From a checkpoint of a small transformer trained on Wikipedia.
Size: 14 layers, width 96, 2 heads of 64, 3.24M parameters.
Training: a variant of Adam for these matrices, 103M tokens.
Each number is 128 + 24 x the weight over its row's rms, rounded and kept within 0 to 255. Layers, rows and columns count from 0. Numbers have three digits each. The size before them is the row's rms in percent of the matrix's.

# layer 8 MLP up, 768x96, rms 0.128, rows 442-514, columns 0-95
110:106127099127119172147124155118128139123128130148183104114107135108086142128156058120157112116160109133102125155106145148140147150137100123148086093105124087113131156101156173115076128117112124113125142112146093100090160119138162103133146132147105114090130134157148132176174131103136141111
092:105131137161130111098141128126140124148124124131107132136077111124100119152137086102153149133104148133145170166134162140102163125047163141089095111118141070144108146117134145128154150147075149132136148127130143116147129146088124163115146117152118148145054142119099148129113103128149135135
091:142161111129127122127122162141114167089208136117085105071159101110178110160139133123129092108171119095102148107113127115157167143084149136124147147135116177137175166145165118146140150161121144136123143148132136101107121118096105121131130123142097121143132135121115103119154131133117132099
115:142135109171169152114101140134137149121101128110093153137104143131072094114163142154100079157153158113140184127157101119117154146120095130138107149145179136135122140120097107164076129141133122107086168167152154138152132133125108147149129130133168149158105154125107140136104148126096109120
090:137119106163123176121142155147133157208123086138128136099109100138104145174103149117098114139138111109160135142118159125082116162128124177135110105151109165142132099140157129151170134140120107171109116144134120111107125118119146090141129133163111130135115117111136113128095143126184070117
088:136104144144129120136142143116168133131103131130127118103155144142089119132146119099114143145086100146163122077139124163109116120153154129088103084160158105150096163128102146166123130140117132165098128140161073140121101091107170128148117127147101143194104160117133120169149141123107169133
096:114100115137152111092201125124160157128156110143195107094140111134102095150143116088141158144140138124146133128098120148156086095148152146136130069164105117122148113112158117109138126168128147126113127117160123117106111099132153106092088144100176132128157111117127104147115129108139096140
086:162126092124144110123175122156166133155115137164133132077133171206152133140142123117171132110154122140145139104101155133128101094136133138118159122112130120088093145145085128156141135126086149153136110112119119094134097140126164086137105118099126139119107122158112119122142190119120091149
097:104141114102104106148121114110116128112146152089093110092105060180131125144147137128151087145164095136112150106181172113139116129115155132110140140106134163090118075101121125116158144131103132137114165062125128109136108141131115102142142158145129165131137133075112113143136132116127105105
100:141113113116084141155160111137110139135109114132095145135106139155072153099159091118095140135114110139125144102150131152121087144114108162137142098094101143141115128132115152131092120156137151117122150179098164152191126104098126162118114135169178122108143081088119125152128136116122156095
097:108135126109098146124135185099147146108168112122095096098090157123112129131188116103135097141129138129143143078143184153118112096105123127139086149132121156144108177154169174137123129167081155114134151132108126128099122125084163117101120142107113153141108112109134098136130136121121147143
100:089134091137144109100135143136127173131132117119116103160098089129059124112138132098119120150097156132098156145113124103105111115128110124117102123131119109155107166128113129127131116075084130142098115109157126112113075096066134144121130114187160111075122135162142128161122124130161137120
100:069134084126104138117138149107109142169145129115100163122089117091105123158116109140115153182157138121117142119142143114146132170094137121130110132188162167132103143119087109111111155106116118108160127140122114110157112111116110099096147095150105164075125070142147139129147118122103127122
106:140111144165155146134139125122146115128109122100169167107089130096117144113163116102124141150146142106117154112133122149107182149100108120094088113096114082142150156197097121137140127108103127108130185104138108109141124158095127127154115184109140119118115100159122156123123154129119115075
097:100207078103165174118135102147154173143137125147134157107132146119112131117137122145115139157112166140164125099115151128159152132133128078121142105125156159140090156136166173151146132121147175138128145151075137152140131149124125150109136117166097139135131100107142103116159143118112145130
092:142125140121088144168107176149122142126109133165129131117103162149135111141149136103112111148109156139135120130101092132097135146152173171106106138116145126188143113115113145146094150113113116124147106172117106122079138139123174134144109169083096165080152112133118139168104129129118161089
093:073167110126075136182137097144146133191104112097149109092111099085121153142112136144124149147137156112131127095131163146158109131152149073115109176132134128130125120106143139144105131101140147157097157111113126116075141119111163133133106169125141136141092143123132151136137129099135158113
099:143138130171154117117082158104126170105108075141167120121107127166130127106151116148124130128182130133126160140117153167115153104110134194121102129114115153117127135112060140112137161158148101094172125135109110091126120128093172101096127116150136114122127141095096125136112137153142116120
110:095112102142100152128168115074101138121147100058146126108110140109090140150138136106196154128145121125130136111122146122131112106133144104137134087147122120117083138151094122142125129103118120182134123087125145073100152079102132092113120136141094131106126145157105143135155171122130128133
096:130147125134114111111115128134151141122133109130134091135151140162116157130142130093088078148112170106150113174161128128151121144125111133157099172129201146153185119145113093146164147113143134163074131113143171112126138119126107118110133121172108132144125086115081154147160133132124111102
126:149168117161155162161143147084147158125098090150133086110135155137133084134144123124145099141130110150194136112142089148141103101108116072128168108150161184141180129170128143126149128094102105115146117126113114125132136121138120162107101127155098138127130136093122144139129162120139118120
102:144127097105147181148098136124150149124139125110146118115136136139096121124122087088137130107107109148151147106148145121082109117104154167172138085118124119189147161116124144142106135151125171133133107156134131106092080101161180160132117135178147138102072136154101124119128140124135126105
096:095158109136116140136130113174096139108093094155150060107152084113123126123123109153188101122141096117101123143150200106148110154131128093178144154092150114112115121118133145136130147128143106111115138110117152127124087086110127131141138100103109175114104105146122120126172127116124125131
112:121085110133089113169161108116210136152148118114126106145083116106123127118151130109168117171113148141154138115133142123121126100153189144138096186126133119100145104132107103134148135091132128151111124096172112115160134111133126105104140158099131145099148089145099127135166111131122139113
097:121111141175110159118144112165118147111094133121144100114138148142110109114135096130156110156108089101122182153125131131121146147162119127102093115147137123089121114095092144112129118096107130109119114132165086133156121184109111112161080122153150103139111110146072165149100142087095099114
092:118150114127138111129111179131105135149146116143177109122124111109122131198177145109121122172129138145181189171124093122161096110133104123102152135109158109141126091121112149131141129153124147147152149118131094122132178076106144116159131120103140118119128115175109116163138095150127129124
104:124143119127112110172106093137156137131145088161148130097118121150124141110147124158134103153165160091120164140159120124126114167109126171177110122096180129120127129116135139143157127159122174140131122136120087146135085110163177138128152117093093186148118151109158158135147122134088109124
104:112154128125177107120107139149164156141153124110180151139156135151174101105146135083141172128148088141137116122130140128137110153148103122110129140150147119129119128153114114108082144165116102167123080131128078133146096099109129137126111160113086139105116066129104149184129143125096125113
093:119168083124114105166144137120163144160084125141122128133150114070106142146116146140145119177131152108203093122153135127172103114130131100120180126117168178116173121116140120133158131110125172103137148125144102109155112134120139142124156168146149147123120092117131124149156134137133148147
103:132117104133132162114100151147163131099113122104131086116162152120134112146110111147156102157161137103153161134141172104111127170113112118132098156103147100140148140120165135148145138152116168113158129115096100118178136152102133147118084176144096119095165103090117122126115116103160143070
089:125140137153132133125125104147107158138126094103136078134125120182103140146155103167168139096107096143127163133131106163140136131125107108125131157148126092161173093152133151138167128092129075147145146123123158089127101154150097137143118125122138132149147112132071141102091112062108125136
094:155101114156098103161122110154101142126128068129157126130100158107102171073133112130127131134167121112102112110159112091139068122133128154114106104124127106114136106138126099142093157151125136116123177143089142149152122139084129111089121145122116131099093122133075149103161109138133145089
101:146134118161110122114135099131156137124125122150156114151091140144097092112142106132114092120137154094110118153138117125119125099109108124140150167086163139152173104170118116117151132083114124159087146094156140146139147105112106130131148190104164140087067126148121110115110126077158156120
103:082124108129131109126127094122132142170104118097091160121119132120137128179130079164129112147107145109152162131115129083137095120124154107150151101080164175158147140138117124138131143114152169127165171112185086114106089117118128150153132155164139161130126120125145147120158127107157151137
105:119146153128149134135143111171094203081146140096119151084071116169118129119121132137152167165166123142107118115131096134152128132138123127158157115145137115128149108181138118112136153148126105105132151148125108082117132078145112138140096175133145152109121119112090103130107128133104139088
112:137100098184115124140084135095171116095123127135161108148142122124114106200141131092156129157116117126171128117139149109130088162137140123129166121166174118151177113126108143131121111145131178139137127110105097099125160124099115104114151148129125159135088120127090144128173107124122157117
096:080151127118134112142150108167178140124158118173135129124147123134080101122145118134145118135125123123153136130134113155096124116088127161130121134140127165093145127141083148116103134156145141166164134116102084077165132112127115098136121116164129172131135138148109177128122119054106091154
105:121109137132128160105146154144124127109132139102151127147078166138118132164169156099173141163104135108131141165102125150086132141126155134133117117132171080118130095138164157125142135143108143159133148128107118143141126137128184145162105112151179131127125145133090160176106195099132116113
105:044110117156111118161137142128122134117187100161141110128131160099119131123134129084149116154132108171133179142131119110177161116070098109179174151119141121151102139138106133135171136167125131141101127125103131119128124138106152091133101116150131134123130144107130121150136120127116153091
099:131104127138134145121097129095107144151134156128143120100156115134086158137200142109107114114144136138152143081090137148105136121159146113162173122093140120176133165151108089184075128147110124114141120097151144098165117117099115143109129135143129151115118107163117167168123117124126119091
103:113121149119126143112142159123104141154139125078141125138081160126119116139126113110140096116097110138143168112129156110073160174070143111125146088119108102157133111120138161113167159099087122162110159155157103093131100114134099136140105109136173132146139085149082112131093110119133128130
108:148112128158120142134126124104155154129142137127114118085129135135122135182148091087121101138126114086130168154153127155085124134138121149143137151094165102162164154090151155148179114135096132144104128126151136088161167130139141100113150140144132115129126125086159167134129154111164098068
102:130162118130144142106186143150161167130176145116129135098139143141098120170127139108127162123172148116128160125113129111145104112119123113116094149094138104105169127122145147138131132092128142139053185175133152151105104113108172155085103152109126123136123130128096103117130127122086109111
107:143117123114104121113096131085174156178186121112175152119134081085071147130142107092156117106135163158144158142124134138138135113121104092128089145168152129118101095132129151136110135167100124093130126124126125140135139090156136110160122133138130125135124100119084105143106164126102091115
102:104145104132141126162152112109127144163093152123113121132108129107114144093137145129122118192109143129140184167116090141120120177125185140109119147128131124160119148129097108127162159133107134168088155129132122132154143141098156150139098096088117149064135111118078140134164123120097120112
114:130163134123155118118098159100142155097115120122115100140140094141092097137115133090156081107111129112158117116154108143095126133128159122094082154112143130117139093161151114171130170182118119178139118104149142073165111119112163145168132140154117161138113103140151128134146158128150114096
098:140142078153114151134157118116149150158127135157145131095116108141078110111154121091154118125147112125175125118113119139144106151088151139169150127119139132131126173136141118123102122172143113143105165092079130107103086113133118094103134094132128139147146143097149118159163180147181168151
103:163130100115124126157102149098119138164109125137111134123159137079120121122134100137168124142173092081119161138130143110074149125107111091140124107112114110110119131125144138157147136164077146156082117144134102140071112123126091129112179135134156112094112099123114132171126154144172145102
107:147144096155132147147106148083143120104120112121147112097143121121128198098140068133144134114109128131143153102125107120116130126059101174123111103147140120122188110097086123142151136131103133150113171112111100133106144144125121116137131148149156158125150074125121136176117123100156145104
094:112129083123111115117130156094151124176169122160142111128106102124085136120140141117131133134153169127107171151178193156139159147076111153112104149080125101176094135157092123142113133143114135128083138122115118110117113156129117102146131149158124174117130095121089134113116127127142123119
093:121121114117075135162139089165117140127107111127150113124138158135130130117127128156109133131117125054115135151136151097102109132137100161105124130140131102133088118137064167206135129130099127115135137134106061145150173122096148134119110125123144121113099096108088169130123120122140147105
102:165160088166099161164119118124120136156101099123095149113106142122102101136154107132194122139109125148161132154184130121121110096156139110171100136107115143141074159111112118167143127115100106160107158120119108138125076121151140126129167109110146143135112111084160154136131135150137129111
098:158124143119144091150129156097115130101150120115119135047138121163125115123109116072114132152142114135115157137162144158093151171114115138143135131151113113107120140139128141116150146120129143147150118086178152096117113109118118118092146159116083150088121053104118121159169132109128106125
110:150169101147110126147133114129103141124117141116097082099145125099114107114163103106094131134158142129143140083155155092147172158104140145178158133115109168154159098113100132119141139187081145130106141084129130099098120116080094130148134138128157136093159125101152145119130102114147129120
090:104146076099117170136130158148140152157104102125138129064131101094123131127123115121123141140107151154159123096129087096123104097136142072113104101117115152090137165141141135126067127138142140091131116126168148121145110166116100123143144131123166167122079092105125109143166119114148125136
104:148142100107105102163126092122178131145138150123114135128150129165088101158135117142137087133169109172166129129114133102118144143130115150147119125080140096145102135146155137137089149131135185165097151101062127069156144105148135124121128143127131169135120104120118127137132173095130123144
098:135088129134140118136112095123126156126181116130137064106114111083145159101130121076110091138153133147155127088130075135123111156148135148166108121135121123129141162171135101118158146158122145145135091101112124135145102104076174144143125101121105155099130105135142123171121169110133142147
112:121124123134126134121118137136143154154111127165162117143076157113111085101133111102139091145108080151117138142149152107143109140128106109145116095094149144152188165155129140150125136131110173175090107127095112138147129147100105129129136127097141166138131115158093135155210143136123109106
091:162108127138160133129138123140117122121166125086138101089154105156113159139129095107123120095117094140146131149143151174133141114126121156151140115122123095082142147123122087133134162078120106113132170127114140110136108092130108163103148127181179177126060092112141095123101136102132136127
096:113111128128119112110129101108111147131186102143139120143156120131155143142139143089126115117098114103119166096153120084121094151119119095137078131177128153153095096157116129129090148129119139125111138075120140107106121131062128141145058152108134143084147128130133158157105158106131104142
104:143162110128137164104121141175094125153145091162134133108156128172116138155139148111137130161175117142107120102118131125124146170146106155135086086121127101105125116169147129149138135103132090125135201178112114145143124132108154155109112129111118134147151157090095099156145141112167093116
103:154188122168142143124140133148130144160138103142166149117110107165139128102142140143147119125138149152137118152110115126084125160086160122111156084109131104119110115124078101109122131122111119127150115120111092157108137080111096114075144155074131132111139151106093112145169146104189126120
091:113124157151139144091152131153144133105163113078125150105118158134131157137136095139123125138133123135188118153123087106123114180131136119129112141141113115104125158142089098151090123076114100114121187100112122126138112145143101118130091215158159146098103108145104117149137122132129121130
107:102141134119105108135175119102124149118158119136169137134144140144097122157143133155158098211105166140119122142177118140094104193096132093175144104118126108140119125111124125133088132113131116147136109095154120145156084091123117146095096141124097152137110140133101125153131139125121091149
105:064136130130062092111137155143086137141118114157151114086122136127080079134158110142163129151134123104127141134110099101129117149102123101131135106142162153114159150126127088112152128121094135161156164148094126122165103119129112117130113118093119138146069130128172139162141140131124138088
105:124127123148147090118156151113165156127096119144089163139130144124134119117128122108164104143139119086111122086084145133076164120147125143184113089073104153142119101156114132102139139129110115143099114081103152137133146129094122097138123130145149141154161132108115142125170175088098149101
102:112128095118141109121116111158101152120123069103143103125106139088108135134123146149135121140173124154166140131180108088131115105123126134148137131093098100123088122108164179148108141096145130119123145107170121097160101115170129109115070169173148171144130121137099133134131165117121152138
102:134144128139130148111119109105167140143115071135179118126140127149124145175104148104178132133166095096147123129138193159119128121105159119105126135153113113161138177162130169095103147124117133103118134112092117148109114082141177142159160121146147130139136119096116170136113121094145149142
094:118140131141099110120133137092120125147198123163168141142153101133097122103136120086136103141108110082125119102111118154145116156144174132114161105162121121110145151149112159097078137081141092098120131175104097135138126136105149142091111111173116123104122121140158134135139143095137172094
103:123118091143143119159164121102134139128106125127138124091099141153128145130116096123144132114175133148137131140121127172153106118112160123155082162144169137111094138101109169162094145121136130103140169070093131126163132122088159097112164162131134124104129140164082133131132128072085126108
089:147118091114142112146129124150115148118131138137101137141140133117101116150130099126123170150174102120149138093153123092164116117149147130144101136126170113145111104115099189178155159140139166112073110103140139100106103161145107092160165136182112167144144128113088136141122140112161131161
109:138137117149156146152086120149116130108183097134153124117128132141140103102158141139155155131150157126097133119138096121127106143125173131104056096135107160143145106109110155153187155138119125150086150153086125137140144151156118135153126150140167136128101092104095135166168111116131089109
095:144121122173161150114156114179101133101109084100155129126098121110090148099104080110114142135112133122141133128116126164091135185128125125133125113120144127097197091121128134115124186148110096101133117134095139113146158129102133140105133115139105102117101113100153080136102144113168152111
# layer 8 MLP down (transposed), 768x96, rms 0.122, rows 442-513, columns 0-95
107:092106149139120145168126121087171068125155137138177125092125157118104128082133116101133112104142097149159120124143161141179118117128107136124103135073126108113142147116132152112105136124146129137090160114123137119084121117126150136104157081120144129092140148068114142175110137112130167139
093:146163136134116107167127113117137120121134156113150149115151132130164117141126140109156180136125080171158144112134151123101124122128111094098152116129132135141133112140142115120160139161122175123114117123136173170114193134112119151155159132094095111168141142150103131171067111138112166079
095:148135115098152099151101134102102160118127136085132141116118093135084113107094126121126153141148128084126127154114185102124118081131164157151100146141114165081132100139116122123168175108152128117133128164095164166171087137126124126129113145126110127122107175113130141111117112171096120156
108:111166126163171143113137141175095140152108122112122150138137119099097144141154167120123116124163116142144162136160165112146118085133101158111097160134133142140158178104152139105113121122155096170116090142074115125146145154168136131151126144058138126125100124144117148141096158123148107142
093:132096129142149135174118151100146150080121136150147117122136137113136155152142133093144140136104125115153127101070140140092119130112153126146105167122122132154151114092185137136123105191156058131121131138127123170116095121129122099125161146137138152122126166126106198111122103128096130112
089:121147153083142095157185141109171099113113104123108134124175135101169129125137140144141130142139158111127083122121130118118122072108112198105149190145105122093088124093142121119145130134158100143141096130124128128139132109106113106113121155084141158129127166137142107106121168137107112132
094:183092085116181150166103147129128155118094102116099122122103104144143109115121118115110116131136118110146103105145106130113158091079121145132159137112140131116177089139118145101155138161147114078155147137129133104105125157131108120147105132186101155163143156147132116094129176124141147100
089:151145144091153131126134138144115120163098124120133147122144146131125120172097145145131163162167144140120111118139132161166093169146132131118114129142105130116165134100120083114154113113113122106120129153086106105131103139096155104167099087113094142060161118111177144132116109135181090102
100:145124151037118060156150122123134145150140178106098157125092174130140106099159137123143119137158154132075112139154104125143109168114118127142120094113119120090176085129122108121113135108130145123126140122129153145148178149108111113136113119113092132106156142123127132116137147117103112105
101:117155129103135131143132122132121121146114134102177077115113176129164075174083151137132140132103096141127152144121158132121147103139164162114132126198143140141132163112180105128159132138146110092114133153115146141121098134101160108096169159118107129142115081116150142151162154122145131120
099:144156147110131137147103106084114101105129114100149076124139120150162092125152180127112125109129146123127113117114127102156142141079192159126151110085127112103134098147121162099180150110109119169138102199135164109140119150088116137111152115127121140135134121158105131149101113139116125137
102:152150149110090110163137121142126130136133148161123081147126109145118120108093125130119106146111160173122122183093132132138107148150150131088127120154125108127144163144130129161145170117094061133100124103099154138106072136155156186137124144105123134106157135127112157163112080141136127154
099:123129119105117136126136080101149156087147169134115112100113138097133165119141121118099110131120133110134096171146143180128114115146141116158103148111141108113128108157085156119186126128090099118147164129135167096103098081184097166128089155137135153106143138082127138137123138148128143141
106:121098156126125140115068103094135144100107115118172136083145125152121134181141144148173101131126090099096148159133096155169161106116152103157139117124187128094138100129093166133128119137162129099139132088154146132093109119108124126105177164110125134131141103148143120117135133117150113121
097:143134131028148117158105148104116205164103129139138122117116144107126098160102119177143079137145144130125141125126103099088135145107140138134135138111106139126160103162152107113106175147120110114133139106173115100122114101115136107138177139103138117112118120140137161128147144129126110132
095:086119132121147126114158120167106097124120110141126119108069118129095161090101156159162128113127118135152108157112100097157080159149147113122132140116151129106161113126107122161117138136100144147125124116092124139158083146109130115156152123108104135138150141183147060118128144096167095094
094:140139209114142100119127159088132148107084100148151118102125149122135102134126123126124114147172107113127164093116116116142138113175152102124117167174143130115154162152151122089137113140138170116117136089150081099120175149104102118134142119133152120100129130111141100106134104175113149154
102:121098172114124118132141119110098148156127141110130091146152128118128107158137107104123142102118108114134118098163121166094096131158117139142089112077128143137089060140131143144146168159125126156145142174113110111058094153128153101141124134135130071139100160103122145120149096127117146138
092:067114117165142101108108091140163051119129127155133147105131147130130122122113209130137160123113114129119101137135128118129149128161128116172151190149117147125131107125127120116115165063137137137163114122108147147101114137116121120127150129122152114110167088126163149121123133172137126125
098:159122140142180147122118118141159204125058131078097089103097174121120157138142116115139140136110113138131127134124147139129095125139162129142132108132168108114135131090081154149098152113122118165116099144092155125108135124124158128097156139103143133153117105157094145131117143090151143110
113:162183151159127105142125144116113132118093131167094121106140143132119142109107122141135127116123141198163134152141153127092150092140113130117124151127132137153107097176140135143105114113145072109144159140162152126154112136147143134140133120168121147073162130136117118149127140217114105126
100:119119105074121138164122137133102117140157125102158138129161103117124083116144098120120104195125123113145162140144101149141129199116119122113159092147137171137146126082114154118177117117096151133109165152123139162156174110134101083112113127144147110121113122161131136135136134155163133147
089:110154162195111139181096134115103088120131153130117137145160110131133127095071176123134130135113127113082122153134179128179127105082131102113117113119150115145105144116140138090127117121112141134115114167151130156075114112140103155115145143144148130150128116156148144067135126135150112113
111:118112118126128121143102088113122170154156139132120140140089131165168115129156148137152150138114061111113160115143130125195147128101127114121113128095108146130155120129122133101123120103158100115170138129152135080107145152097111123144133122121114141072135163124141192130081093119155166126
100:125130130165152101099096150096107161097148108123174140145120172130104097119119138116146118159139100126116177113115108140155097062169113110107116101161082189111122124107113134107123141159138156138134133122139136094114152123113115147154097129161123140152100100090155106136124095127091125146
095:110137159180182137090128144126168136128117109155124125124094147101180117130091131101114115092107105144107103098111122163142134106116152177148125112154117139102114126156120129092097113105120104097118118119147087153103144130120079122127142126103126138137141140078109128112176183170124108119
102:119059141116137140087086105088117114123122127144124078111151120136098089117120115091119159106119126131129099111111131148108098078134113136108145141174149112141162098098123134162110168124102152141121124127162137155150110117102143124130114174151082103102134112091141121150140139126098088170
107:105160121120132153133143120131139119106146123150150145132146132150143170126120079110113153092113148146174194165142125124157128164092118103144134159121144095117163097122116104146161146120149127136117114125111158121119142176125107157082129121083134075130055126127091126115118130154137132160
093:147084097102162124122138152090156186139117138162133140134122109137134117074131124133111157120136137126177091083088109113161098119117156148118171154158156171120122119153129108121148089127140114111111132103121110130108166129108122157148196113130115144134092115137143121163096095115122148117
100:134146113161156083144132140133131136121158174111120132137145162124193111141162136094143095080126109122137121174105106109150202133123102153122111146112097101153156129156144132174160120091123149129150148150125107128143164107125161097135103143131146118102137131117108120115167114152160143161
092:120115087092083149158136146157132111117162108154110099148127111148100132146072131108084097100115136149127125162138150124131125149155140107137165142102108149116110095150043151134123135132123128079160089114142129130171105114115098134128125129099151106120122147104138122146114153184142141139
096:176142090129120141099102129172148128110112149179079137101081132099142161123132133145116097115134167141087113084146158127124117135114110165082142140105155119109104118108152118138135098135086114148114123127147115193130131154118136098126164149140093139139113081140131125141128095151113089143
099:147101121156136121155146126135154120141151168151121143184153123164143141150160140120118113207134129150151168092131112142108135119136133139139114091095090093134122167114108143119145143114140130160120097119136160096099138125130081118128152127128161152124109129063132101085117073133129150119
103:137111102113153161161101099123146157099151184148150140126149137115106114112122132136112130170098106136131100123145165132174163113131121079160131086178128141150093125133137152127165145122171074129102135137109134157093147130086135149094114125109125126138096132124128111117128080165144087132
108:132096133166141157098104125103144129125108138102106133084070157159149141090150098125108183157149154179132130099156107108108149147096137164123127145141118140078110117150117132108139116137168143108132154154108091125131117100136151142136120142129117149091152121155127158155088106158079137110
110:138114165135144168096125121119148087101140119129137117162151115116130122133162182125087145156099122134110100102113154092180113139133177106159142111149165087125135104100109097150130119161128128130094105181118150128104160147127129134143124150153142143141098155098140165151146102180120111154
092:117096098078078104143157128162150091160155173130160107173124141114131115138141147123143125150119159148107108144129145085131126114147139125101129143111137115184135057177129087139108134136120137138149154126141134120117152157121123107109142073180127140149126137160142131100105120129112127158
104:096117121095126086150120158126158092122119167122130107172082163130131108137142094103125176112142126173133139134150170100111104135112072141099137184115175098150130123122126133135125147124130158111139137106158148143087128129139111146140182090089104105129131129134146134112152104106113100152
105:130095117119178151146151113110106128124099159124125117122110117082146142125107091083089134094135104106151141136160087168146118162144110142093107127162140151123085162143125071136077118110133167125143151104094156122113139140108137093086107129122132116099098142107120144144153093152110104132
099:152109157173100185086138138092100129116125155168106157112120141134114140085124111144154128108171137110125115175110128122128123146130109132155126139084137161108158146170124137135120080135145095143119134117137118146168153089111147143138153180104124105137089108147123131115137132140072171103
103:142138140118143132136113143091140158136122127143183091128110099075160124116133123129163134110141113125107100117099128140163136166129142092146163095122157152180105104105098156098088146125114118135104090144161119112137129116156135111118076095119141135092176117136144075155131144092123138165
108:126127082151128151193098115173153139124091127114113146086090103121140099115126169178101101128099123148120125154146066101141119114142130123151149142101124125143075168130129119106107088094151154119122101152107088125113134127133154110154129124118131144164130123105103162114094151122141148150
098:076131098122176096111127163120123148125121099118139113141126107146164125087132105158133183141133126135156124133124129100131134164133095105111160133111134174129109168106130122116175150135117183088125125128109101126125106153109157133143113146129120115130163155083123132184174111134104109075
104:142092109082140110111110133098114105077128134152149148161143079114071125091082145120151145122134139136139121128121138138151150113090100091124133147091147109127085113127146117191094134108158128152103162112137150152132122113119094154143098153113093148130112106108132100168131118110115084113
101:112146140113109090126132133161132135184140103145164140126090132131129149136131145112090087072099110141109118093138128105137101163103135116115148105102125111087089114133094115108128144130106096123139076150139173143129133098121128156176134142126159160124163131159115087077142124129147165159
111:115120137140149108122128164113099160116109147161118151119134131132119080120110125110165117102114102111159176098170175160086121108140141161071092155144153142136102150135110123113122063137115104151154120143152117098108079159135150146111126105143093145171120155127135133109136137134159156134
098:118143127112129147112167118137093114130102125104105108145118125112097125125168128154143138110093119148135114112105112117123112107175130143139094119090116111123111119097118076157148137102165157100121116089094140082137146148166098106059111120136080087155162153157134117135110131094100129172
100:127173102108114098090160142132127107123146126132144106144132138105181088105094108157132171089149167121108119135126133150101132098107123164111128138127124123128157063140106111114129101091097138117132154134114118128146116133113097099114170144073152120120165129148178123140129126183167115148
112:111137137178140176132114088116151127160159127127146135097131150103175137147161137131147132108108145141133144095131114160116100166128101114138150155159135146078133145125103133095165111163166077127101185103165133170149145122153080120122170139146112158083135115143130133116129127140126126131
094:097131096072129078129103120121104121143175137114116150106145125131161117161119114128145140148125180124174128121140144117092134125133146097112127159138163121153131164124126106138146111151134154124103160114112213154100153150093119106143135141110091112149147160106147166159101102118100145125
092:142125127075115095135130161142164093134116138114123111117114154141140174103158155148122119112153119124116104078160125143119126133168154136107119137112121124138168171121129103128151130122118110148102109069140099109129055137118155100118148123111094130148084122144086124102147086107110077140
101:109139093138119126115204137125124104095094116139109104103107145119152150104086144105134146119129162149164149112143128105124137123165109143134191112100093143097122099168138137111182134167119132111139132115124120121161140113125097139115108166143115123131176151157148072168104155127135115126
102:142125174107146112165096104154144122142161157205112102109084149121154150128100104123092107107127134180119131121161158108131112089167121122133123147148113133125097157151113147110083116108116116158129159112104144131131151138152145119120079127114155131116093095120173141166098128146116140135
107:108098147131158181139091123152111166121113101105137136130092119134162160099150134122119164148132105116107127130126137113130148172117150150112138139150130128143116151079105123144117088126114149102113143105076148162079092091092152104106127134115116151113113102150156127103113198093139099119
094:111121125067128113107130137130104178145126145117112137164125138171168094110144144110104133167198108129125115158106139122154116124113118113136157138084095162195121155120126136092132136140104116112076099124172124158149154143098117100137148117100128121100094130131128145140153146117115151153
102:138104137070094152116104129113090080110127119141146138152128147138135139138107097142125134159156150170108153159076105099114146130154090154151130113130125114097137175143127120117149152114133176134083131119119121152150140130111098149142119080163112127104183115160153099133111101127141088099
099:106106131137132099104118098085106142122141089115135124121127091170141133138121095122117114082130078116101106118114124130135127141112149123162151133107105135116102110136121123140171116092154124122069062109173137120117114175135090106111139120123097095113112155101119089148077124168126157149
114:086096144158138123120114104108153182142120125108141119138151140167156162136137145090172161104127096117144147132096153148133141115085162136103164125111090128116098085147138092107143141090115097154115104134158110144117115148109127133096111071120114136075142130160105128144107111125132105083
091:164094125078087101154139112132163120156138157082142123105127111142152128146096128131175128126140111071134134132133118155144152110134105093119137162103159137152114070149141101114111112146095108121117111146122142117159163115139104132093087126120123150120153124158164112131188135088107136095
093:136119119097130131117162129139080105153156092141138087141148103142145111083088137128128132104123121101163131130127088123126107090071133173142123148085157145124128100096112139113143133139156098102112193099068098148104119121084096096103126128130128154122132150090124116126108128118115112139
103:128112150103124130141159135137131147135187115153134099129185119148103121109085152113144151104147104091139184124139097142118111111129159138138133125136110141171133099091140128101150124123111147116098119087073178121097161132120147100107106112144148188121108114154140123106113148113084161128
100:113142155115107135109202165128127142125159136172138130154135125113127125153152122144133084132171124126130093081126123105115158105112089134126148137157205139155114158132125122154088136101106084104144136158114141154135136088106149115146100144135142095073130113120116130119153094118125114100
089:131145156158114121125145119115162133143144154163118155166087152125119147152099104190130121129110121111125150125158152107131118137147150117116158136135100141117132136125119121127093100096151106113109113127121121116133063113149133100123150141130104129071111125097163150140099095112202056116
104:126104120115137117137136125151099172124145096118105134167133104111060104088096119169134086166077156146152127105162132117120136138107130112163127125110126122154147150125103140146141129094117107164122142177135145156147127074102132111127092148145115100118107103157174096110106121125158106100
109:164124126126151096124149108117133160170118122140134134128174117130119143122114129158109139104084111139133137108168123075135137102096117155110137091175181137135113115107121088137103147150072134146103125100133156127158136116097145101173128161116147160141135153115127120145136103180160129072
105:143110135134145098166122139125127202131152098173135104157100115154183120097154147118146142130145167089097123115105115112087116164159120119090124154142104148133076144128117151095132126120176153113140157138149151128147100122105129144136077158138137147128120147114129116162155091123138156126
101:134142186115141121107145092138154122151127126173119115108115147106111125110124112144156152155130133125140100137073131103192138112121113138152125158197107101106098160120164099112151130131142121153149132129118122170152181112136108158150120123123143167131156125128160128127091114066101131132
102:124122160118119143182162141122140181140117132128164134125136128162168102128126139113134106129140136111052091107110124147136146110152119108112145087146069125105101151139138131143122158116152134120136154097120175107153116141150120130174121146141122134150098156096123212123120132099136144122
093:174168139116124138190117106129124122149147178118116192147110125049133102152112148124166166146120133127127116170146122163149144168134152120089138118122147127103128155113154115144163084130135164110104130111139123142119105136173157090133131105122136130152093124132107151134128123147104130140
099:154142082148111129138138105122179107094101125145138137139114122117086160075097124154133128097131116179135149073077117150130124175137113133136138131089091149158118108121155094119126149139160146156139104119125157131110139158117129105110085124116146114093154148166096169158142120136119153131
092:148095137048125082133165112171133130157154099140145133108127109127144151103163125095132139113105141124130129126119115164149164115127120142105157150156126113110169167141110128156146090107146096143121156149133135102102149109108166152104080152115139147133132151157077094122100145150100149134
104:126112140144123159147126169092134130116131099122150135120116154198153153108120178087124132148119147095122132141109118154136146141163153123129160105123159124078162154070155147130112118121136114136137112159112115176152152145172108130156118143137113169143121130165132097166139078090116121141